From a checkpoint of a small transformer trained on Wikipedia: 9 layers.
Each number is 500 + 25 x the weight over its row's rms, rounded and kept within 0 to 999. Layers, rows and columns count from 0. Numbers have three digits each. The size before them is the row's rms in percent of the matrix's.

# layer 2 MLP up, 704x256, rms 0.185, rows 460-487, columns 64-95
099:446515500463521573516511520476476480518489513524563470464464513465534488507466510501496490523504
102:498484532526506487543504475523477482516478510526491496464492516451494475491490465538444488514464
098:480530519555492475528459484444476520494491541514493493495509516483433491492492509487481466527503
097:521485502495565475516490484505498499486503460485481495492517425490492511519527472497512479525477
100:517575508482507494549520494544534517532463520494492477485500522522512550575513495472497514481509
098:521510530533523471489507570511465511512525557567538546532527478493503510523488512518486442530499
100:484529514491512487490521535502487556492482464517499481513574550468459498480499458484536534480467
094:505540531427528525461478497515499485502490498461503499444533507521467493500495487514469478505520
100:527461556511488518532479470519490511464546470550494497482457500492502491497527488515496484492496
101:528469513496477502502529553496489453496460535522545492461471512472467485511458498493511493515483
106:482503534508491503484514525490510533486507485487470466509527506559423519484507501472547472466474
105:497511537512502531520496504478524511532478522492502472476466507523499512555466492467518517468508
098:508519450458516485494498519502490522532451481497524519510501474532467468525466490510513468498463
096:496486511493509455431503508541484469527523485540508476517488472507548472497488447496516511541489
094:519481444488501515472545502470502493498502515460481501517497503496499458545502458503540457491520
091:489474512502501507471475510480501502496515473514548510510499483460510520460486471489475436495466
097:472480464537505499466468536509514509533479535517527502479511519514496484482514497493536467496471
112:495518476525497451484509479556488527514458466520538478513459481503474479512557479501532482463506
108:473537476494531532509464526504557530490486501484506497521493513500495503495524516515503555549531
094:524504469497510543490512522477442509513473495514508461541501476501506504504492543510558534544466
098:469492496520514461554500504516503490550540504475500493462489516493496479447507471460478535476530
098:461542472476507541487501483486485552514470499500532499490526532471465464525486486500516522515494
103:493502538530463524546514523499509501532505482531510504459517453534470507520473494489528498513516
091:514516554493469510481497520494508451526511549516466538509503491521549530481540514537505489509470
095:517499465499486545490477509539504491490546536491529511502486483511470512483518509498476451480452
100:519511503494493464526531457540486457459473550499511492489487506510506503507490523474557503458470
101:446476517507507554526499496512518533477499501499461493527513526526505522524512506502507476505503
096:499511535495523527494511476537509497505499498479489497467499545515488536500493503506492473504444
# layer 2 MLP down (transposed), 704x256, rms 0.106, rows 460-487, columns 64-95
106:485433523548513479495528485497481478479490502480520471533480441510485478465499454459452474487502
094:519476527544519521529482526517527494525524522491462518495504514445460487479522487514498446508547
095:518487523515513477512523532470494518512500544501490482484479486514487497534508470497513495484422
102:491483462509481493472499477522543469493494485497507522534488507477471484480479488537489499522550
105:486476459503474458524506522513485501480527509516515485522515511530463503442519497490463455466533
092:492514497508504511526500477483535490510492511492414476519501542450468511477445506536520472439512
101:485514511534523525527514489473504501523507528507499508524467486494475503488489512504496497523535
099:508528507510532494525501430495483501476453515465506513472518531483478510531505491507520505474531
105:510476509477495447510481532468471501530510490483506472445495520517500488540513505481490523514471
104:442531532516491520505490537520531492517526491520533493506499533486502479495487460507529478493513
110:474470506459481499502480467473473531535524531531488531507516507527490491496492494473492501482506
101:523489493517510522493569499543526502525506518578483517484498539496545525502508492504480506494468
102:491540483499520448477514522489495504495502461528517522514494481503519474508461494504496504521511
098:521561503507497473475501499449484506486484519523510525488451458516503500505472471481496499497533
106:507496512547549520495538522495492458468527522498518459486519459498541499515530508507505520532439
100:490548473503474522494543554524481510492483437470495474505494491507535459531486504481506518489526
103:489501491490531466491452500471486499499433520484544499561518450487502486494476517499465489458497
105:465545507509536484482476480540499506492465504523486535555457515498489509509470509570523499486527
096:526520510473508478473509479503493491538492510537517518513546535444500483428512512507493541500479
097:478450506487503491467478497476557535473544495492502494510501512494498463514496510488489487503504
103:507492487539485506555519516508522480505523518491512480478463555461475513528499491495507496473539
101:494504496515493495509490543535494477517514559517505481491520507538450518492464503503499517493514
110:511490487491510509540524496473468507524504481480500505482553542506525530460526502523496525503548
103:528524531490503529499501532498487485506531527505526485522495507457511518538487534512497521518431
082:503523489524487447497459485509481506513554463495494512506498481484496538505528524544537503481524
088:495474499488489480498499508511485508508513476474490493492505484530494499524465498543482471498494
100:491483464456527507476523501522510506454456558508484513485501474533518492493506515458468521510535
103:510548538530481526528500510469511530501490453472489495484481537494512493506503524484472493487488
# layer 2 MLP gate, 704x256, rms 0.188, rows 461-487, columns 64-95
101:458516480480491429494494493467485500469498514463514455539526481525495486498484528459523482502511
098:513530499506522499489482532481457496539514527537526529467480516462428484479537495497488522483482
099:491477475477533488491477539486454446500467452521509510495514517493481480481520535544457482494499
099:493530480509473534511499525487538513492504547464464491488487493540477502514451469498483507529497
099:483480491468475486505500484524498465512514468510497500529467492546533509476508493516517507492560
093:506525497460501480553499514507496521509505525472483521463470547482501537521478524524496521585492
099:498533506520504521493475467479498539530496493501539474499481547469470496511502524537477491464466
101:500481515511533508488493490538510447563503452489495478487512534496464505508456500488552498514501
099:539536527520487504506498529494487514518491478524519545491497472522490499485460489484474486525464
104:450465530455514515510490547519523558497463506445476539529509466454516500490471458509524462492517
097:491520470534538520507514514489503478517472531483502478505506508483485508472501513503474509507477
103:494532505524509499531510507493486512493501538490515526474521464502567492526509516507509500507493
101:517570496494503446479492505479472450536472515520470487497500497531505495473461482493506543460527
098:490538514516583521513495541499494549499480566455507530509500477469497494521502522526479470465541
100:509466485464507489502490512477524513514508469510505507497472501553531494470466504496505492537497
102:489425530488478505514472501509452511517476454507495457477525497487467514519478451471482514512515
107:477516508512474452547516518554551534506504471534490528512508497480478473523550470504493521462505
109:471538535514489486506511510518444484494496471516472536504511513484473469520472477504465479492461
100:486488508541540522541476487535479472486490496538494509498475467555522515501483468501449487520490
096:450511535479524458522489494463482496511567526473483508519472528507532567502512493506508517483496
097:475483517556512468535475495466494479551515516494522525508487499458500509486532497501479447488534
100:494477460462502490502488518490521475447498491489509500509496467529500533465508454495463470484525
095:490509488475473486501514467530524520501499490467468490488483493514507478439489539515513499504495
098:519471468513483527480493499494504501569466476501482493496491465492514555476482533480503475449480
098:519483469495488506470464497499487517505488434531493535483513491473565458532524501485481516513517
097:484473470522535534489527507483457442498501462461474459488481517509526508474489490508515489474468
104:471475479516441503515482491504479503499488494509504526524489512485458481505505509478540475486500